Part of a small language model's weights.
Architecture: biases, normalized queries and keys.
Each number is 50 + 15 x the weight over its row's rms, rounded and kept within 0 to 99. Layers, rows and columns count from 0. The size before them is the row's rms in percent of the matrix's.

# down: layer 7 MLP down (transposed), 1536x384, rms 0.113, rows 1163-1187, columns 64-127
# up: layer 7 MLP up, 1536x384, rms 0.124, rows 1164-1187, columns 64-127
down1163 096:61 43 57 68 48 43 72 36 63 29 32 75 53 72 45 51 27 87 60 55 45 66 55 46 43 49 59 59 57 32 20 55 43 64 62 41 37 63 61 52 45 50 77 60 44 61 68 51 72 43 65 32 71 53 33 28 48 28 77 35 73 47 44 31
up1164 099:60 44 47 32 64 44 60 46 58 50 63 63 20 55 60 59 31 61 39 67 71 33 20 80 30 38 49 46 20 55 62 36 42 31 41 54 57 50 61 54 28 71 58 69 59 48 64 65 55 11 58 50 63 45 36 48 28 72 42 62 52 42 73 36
down1164 098:63 55 44 51 42 46 41 39 47 80 53 40 31 44 70 49 49 54 53 55 42 41 58 28 27 54 72 31 45 46 25 41 62 67 61 53 48 57 63 61 39 37 29 51 43 49 30 58 47 64 58 60 35 83 51 38 27 31 42 40 27 61 66 15
up1165 100:69 62 15 27 44 55 51 35 35 63 45 50 63 71 56 41 73 59 60 40 60 60 31 47 37 42 32 64 51 41 72 22 60 33 23 62 46 55 45 62 48 58 48 42 53 43 39 31 54 41 55 71 35 26 59 38 76 53 30 50 64 48 40 52
down1165 092:42 43 47 50 64 30 67 76 58 64 41 46 52 68 43 18 59 58 33 54 34 32 67 50 56 61 32 40 40 51 33 57 30 35 45 46 19 45 29 49 52 48 56 36 38 34 32 32 43 33 39 46 51 69 82 45 28 55 47 62 56 27 33 52
up1166 107:35 57 27 43 57 40 35 38 43 24 49 70 66 84 41 51 30 56 23 40 77 68 64 51 56 65 32 59 27 14 25 62 29 34 31 44 45 44 65 40 28 46 27 57 59 53 48 66 31 50 42 62 60 19 57 54 24 58 35 40 41 39 93 63
down1166 100:62 30 33 42 50 47 33 12 47 50 80 58 26 60 45 47 54 72 44 11 46 50 46 57 43 58 54 70 49 43 54 52 31 81 00 71 42 44 41 57 30 48 35 32 60 85 55 59 49 59 51 45 50 48 48 58 45 68 35 31 26 69 65 77
up1167 101:16 41 64 17 48 56 49 59 70 66 40 62 60 32 32 14 46 17 51 49 50 20 52 38 64 50 76 30 56 44 73 35 12 58 59 67 46 45 81 17 45 32 42 51 56 54 23 41 33 40 37 29 59 51 75 79 44 85 32 54 55 27 53 63
down1167 111:15 34 36 37 51 58 64 19 44 43 43 21 68 71 59 79 23 44 33 42 21 67 62 52 54 58 57 57 30 45 27 41 48 32 42 97 53 44 49 23 40 66 47 50 49 47 51 49 48 73 60 65 61 69 58 58 24 36 23 51 84 36 56 45
up1168 098:32 49 65 45 44 45 62 69 69 93 47 51 48 93 30 51 71 34 42 54 85 60 56 66 56 41 49 34 64 39 53 45 12 24 35 36 33 65 39 46 69 24 64 79 69 73 64 48 51 51 56 68 26 56 61 32 65 62 40 66 53 55 49 31
down1168 090:54 74 38 59 50 63 52 44 21 56 23 39 56 68 43 67 46 60 43 43 30 68 39 55 52 26 73 46 52 38 24 27 67 43 82 50 33 49 71 51 31 49 35 53 52 38 37 35 48 86 67 61 32 53 75 66 42 60 49 40 47 42 65 69
up1169 096:44 49 64 43 55 67 67 20 54 41 58 50 49 44 49 62 32 67 34 43 58 81 54 37 53 68 61 59 46 64 54 49 61 49 57 59 44 33 43 49 65 39 70 40 49 28 57 63 64 66 84 35 48 47 66 44 35 58 60 62 76 69 79 38
down1169 085:86 34 64 73 44 63 55 44 46 33 58 67 56 21 50 55 54 82 72 57 26 42 35 38 44 58 52 48 29 61 68 59 21 63 19 46 56 60 48 59 44 41 78 53 37 30 57 47 51 26 82 56 31 69 69 52 36 54 67 41 43 39 36 73
up1170 096:24 34 31 50 52 50 64 45 46 51 71 39 55 78 56 69 53 69 42 28 45 91 42 46 05 42 54 52 55 47 63 50 29 60 76 34 90 34 46 54 36 61 38 58 81 51 47 46 33 30 53 32 73 45 32 73 35 60 27 81 51 54 52 42
down1170 091:25 23 73 40 42 40 18 48 49 50 53 53 56 47 57 49 39 43 43 60 14 39 38 72 59 34 52 50 79 71 60 44 46 41 59 38 35 68 57 52 65 80 50 48 41 45 68 56 42 58 56 48 52 43 33 21 70 58 37 24 55 61 47 69
up1171 104:26 83 44 40 39 93 61 78 27 08 48 54 78 63 70 77 08 74 47 44 55 56 43 54 52 58 52 40 75 64 71 37 57 39 42 38 80 90 34 32 35 41 57 34 75 72 56 55 42 58 53 64 56 63 80 41 29 59 43 65 41 47 49 70
down1171 102:55 55 28 44 76 26 34 84 62 52 26 52 12 34 22 24 47 57 46 57 39 46 28 44 47 62 47 28 43 45 58 64 23 32 65 64 51 53 66 68 53 28 61 71 68 43 65 47 37 52 14 44 31 37 43 63 34 61 42 49 48 41 54 60
up1172 102:64 37 52 55 45 61 52 28 45 34 65 78 32 52 70 57 54 59 41 63 45 76 64 44 38 76 18 51 31 45 52 63 38 43 64 62 54 39 51 52 36 29 38 39 62 43 56 54 72 45 58 60 64 53 74 40 46 71 31 65 52 45 37 41
down1172 109:39 53 37 32 71 69 54 49 49 54 56 56 31 46 19 77 42 65 53 36 49 69 75 49 23 57 46 64 39 80 58 40 45 29 36 54 35 52 34 44 63 39 43 12 46 55 64 61 65 80 49 44 44 53 77 53 32 35 64 37 45 52 04 52
up1173 097:39 44 69 69 50 32 63 54 48 36 43 36 43 49 67 82 51 54 29 68 35 34 51 40 22 44 50 87 52 98 57 69 40 51 43 77 63 43 60 40 36 39 42 51 31 44 57 53 40 34 41 51 74 45 68 50 39 61 46 58 57 39 53 55
down1173 089:73 63 46 60 44 67 46 22 78 59 28 46 42 61 89 34 48 31 53 62 66 50 51 47 63 76 71 68 65 36 45 45 49 47 79 53 44 40 29 44 57 54 47 77 55 44 69 60 33 69 54 44 59 67 33 42 36 64 42 54 56 33 66 57
up1174 107:18 60 80 51 50 41 51 59 48 32 20 50 42 77 33 62 38 57 35 31 73 22 60 28 27 48 63 68 37 56 20 42 62 63 64 22 51 43 47 42 36 49 70 90 47 33 36 40 45 32 44 50 23 29 49 39 68 35 68 43 11 44 50 36
down1174 097:20 52 62 58 19 57 52 71 22 16 42 25 50 48 81 36 58 36 44 45 44 50 64 41 28 33 73 39 42 66 45 67 46 46 48 60 52 61 72 61 40 64 43 54 42 57 09 76 46 31 51 60 88 28 53 48 50 29 35 60 24 43 61 44
up1175 097:38 60 81 61 60 43 58 28 29 30 77 64 49 42 75 43 49 19 27 49 49 57 77 70 61 56 60 26 63 66 59 48 35 81 44 23 50 42 48 22 65 38 35 45 50 32 49 39 62 53 42 63 52 47 67 20 54 71 65 44 45 52 46 41
down1175 102:63 26 29 12 68 31 67 59 68 69 53 47 47 45 51 42 42 31 41 55 55 42 18 42 45 61 54 47 40 79 31 75 35 40 36 53 62 20 66 38 46 54 41 27 55 35 48 38 28 53 38 59 45 49 24 33 65 27 28 25 46 47 27 63
up1176 094:60 37 56 55 56 70 62 69 39 32 77 40 71 67 44 45 47 52 45 55 67 74 79 69 70 49 65 40 63 59 56 19 39 69 62 41 63 71 38 43 46 65 47 53 33 69 45 75 45 29 50 42 41 39 31 57 50 81 70 41 56 77 41 43
down1176 086:51 45 65 18 34 29 40 62 41 58 47 23 42 45 77 49 61 53 53 24 62 53 63 32 63 32 35 36 57 37 58 52 35 36 46 44 67 49 49 36 38 62 32 51 32 64 40 87 40 89 35 42 54 41 52 50 50 10 65 53 71 30 50 43
up1177 119:41 33 47 39 41 37 52 60 26 51 70 53 41 42 59 83 38 46 45 53 37 61 74 51 46 32 62 59 78 45 71 35 37 60 61 64 82 15 46 48 66 45 49 51 36 43 33 67 44 63 57 49 72 63 78 34 35 63 59 52 50 84 53 76
down1177 122:39 55 41 69 30 70 65 51 48 59 44 54 62 25 67 26 53 53 42 50 16 51 41 37 24 23 57 47 43 49 45 43 34 74 49 83 75 73 33 37 47 48 69 29 26 49 52 80 34 51 42 47 53 52 52 58 29 29 39 43 63 58 62 43
up1178 104:69 48 10 19 37 56 50 47 59 51 50 55 30 69 38 61 45 41 56 62 70 27 69 72 56 49 40 22 53 51 47 70 77 42 46 53 39 53 79 60 35 44 63 47 44 82 67 35 44 56 30 36 53 49 69 61 52 43 39 67 51 51 25 37
down1178 102:50 36 64 50 63 67 45 53 24 25 80 45 39 59 57 41 27 73 49 73 28 31 64 65 49 42 45 52 35 54 48 50 26 46 57 53 68 90 89 66 75 53 50 53 53 60 75 46 51 48 67 63 48 49 61 73 35 54 90 30 34 32 56 43
up1179 094:52 26 42 45 49 32 57 51 40 76 63 28 64 58 30 69 55 49 59 44 62 60 27 36 88 62 43 22 35 56 39 69 64 87 35 50 41 50 50 49 47 54 46 54 24 73 39 50 80 63 40 73 39 73 43 45 37 51 59 53 32 81 78 51
down1179 103:62 24 53 50 46 60 28 44 48 70 55 66 45 54 47 75 24 38 29 46 73 20 31 47 64 52 49 57 43 63 76 48 71 37 66 48 70 58 48 74 25 58 50 62 26 56 54 33 70 68 36 62 52 63 56 41 45 24 74 66 53 65 60 84
up1180 092:33 22 45 62 71 58 59 32 51 38 18 76 41 45 38 62 44 31 30 50 56 56 73 75 51 46 48 64 47 36 63 62 24 58 66 39 66 60 60 69 76 39 64 39 18 23 68 31 74 68 47 65 43 43 54 39 49 46 48 59 44 43 60 43
down1180 091:37 75 22 26 19 56 45 57 37 56 27 25 64 25 53 31 48 43 47 41 47 47 44 57 56 67 55 43 34 31 57 59 70 48 49 51 38 32 51 64 72 69 68 46 63 53 38 74 54 49 45 36 55 41 53 39 49 41 54 53 42 43 35 42
up1181 098:35 51 48 67 48 44 71 40 44 48 12 51 30 42 41 50 78 43 45 52 51 44 49 58 53 56 30 32 42 44 47 43 49 12 62 36 37 63 55 56 50 52 71 26 33 63 45 27 61 36 61 55 51 52 37 40 46 39 51 43 58 43 47 51
down1181 100:70 31 20 64 45 70 10 54 61 66 66 16 64 41 50 47 37 55 56 45 68 42 78 33 71 21 48 40 26 71 49 56 71 50 60 43 59 38 52 45 74 48 50 50 43 37 71 48 27 35 83 40 64 31 27 38 54 39 52 49 26 46 47 65
up1182 096:64 45 63 64 83 46 49 45 33 65 51 66 34 46 49 59 34 91 55 53 42 71 49 51 61 82 27 48 44 70 38 58 28 41 23 28 43 86 74 56 44 79 47 64 53 51 31 48 49 43 69 62 43 25 42 75 33 39 25 38 58 49 46 26
down1182 101:61 58 63 38 54 35 28 57 41 57 71 93 33 43 62 70 52 49 31 65 40 45 63 81 32 42 43 39 52 64 56 45 52 69 27 71 31 60 74 39 35 67 48 59 11 39 38 65 71 26 44 30 53 51 53 57 16 45 52 39 54 71 61 22
up1183 096:76 57 54 46 60 48 32 57 46 45 58 29 57 59 59 47 62 66 52 52 41 46 71 62 74 44 33 58 43 53 54 31 59 60 45 59 23 36 91 39 53 36 68 65 37 39 27 43 75 50 52 57 58 41 84 60 75 37 50 44 57 49 65 39
down1183 087:61 19 65 33 41 61 86 30 44 38 34 61 66 48 43 49 46 63 41 48 56 39 52 43 16 54 59 39 22 48 37 56 54 50 69 48 56 68 30 61 41 61 59 16 28 36 74 40 44 53 69 54 39 57 43 66 37 42 43 70 24 87 27 49
up1184 104:53 66 59 72 41 53 48 59 46 77 50 51 58 26 43 65 66 48 45 48 59 77 59 77 60 79 57 54 18 63 35 31 43 58 33 59 21 53 71 45 67 44 16 60 65 32 38 62 32 33 48 61 54 02 58 64 47 34 52 35 64 40 52 72
down1184 113:28 44 38 61 79 22 45 41 00 38 65 59 38 29 62 48 90 53 67 49 60 53 61 59 49 64 44 34 72 43 61 44 45 37 45 34 27 54 55 56 60 35 74 11 64 64 48 40 19 69 51 56 59 45 47 42 30 50 67 20 74 45 57 22
up1185 109:56 88 33 78 46 47 35 70 36 58 37 54 39 63 41 39 43 65 65 49 33 71 31 71 35 62 79 59 54 53 48 36 41 36 39 77 46 70 19 39 60 46 51 40 45 54 41 41 69 34 30 82 05 37 50 30 46 43 53 55 16 71 62 26
down1185 104:73 36 33 65 66 61 57 52 60 41 46 65 45 43 60 18 62 44 57 74 54 57 57 33 52 78 48 30 46 37 15 62 40 31 58 40 58 82 30 42 47 35 45 73 49 44 53 46 49 45 52 45 51 48 57 37 32 57 64 42 45 60 49 54
up1186 097:42 45 46 57 44 35 59 65 68 49 44 48 57 75 47 69 37 54 55 66 55 33 65 33 65 52 57 48 40 42 47 63 53 61 60 30 39 65 37 67 62 54 43 48 44 28 78 56 73 67 59 83 68 34 64 14 56 42 42 49 68 34 66 31
down1186 097:26 61 52 45 72 55 20 51 49 74 15 28 86 52 52 46 70 12 56 77 23 44 59 61 31 58 75 62 41 69 42 32 68 35 75 59 70 60 42 50 57 51 45 62 46 55 52 61 49 43 34 76 31 62 44 20 42 75 60 58 49 15 81 43
up1187 088:56 46 38 33 41 47 50 34 42 58 55 74 48 59 55 46 41 47 64 32 67 36 36 95 74 32 30 37 50 44 62 44 76 41 47 55 43 59 50 63 54 26 54 40 27 91 31 59 66 68 53 56 35 58 61 53 50 75 51 60 47 49 42 24
down1187 090:35 45 52 35 63 72 53 80 55 55 50 49 34 50 61 51 73 56 57 48 40 39 57 67 38 39 84 52 29 53 33 54 35 44 51 72 47 79 35 57 36 37 47 65 70 62 69 43 23 57 60 36 62 62 18 39 50 63 41 63 52 33 57 43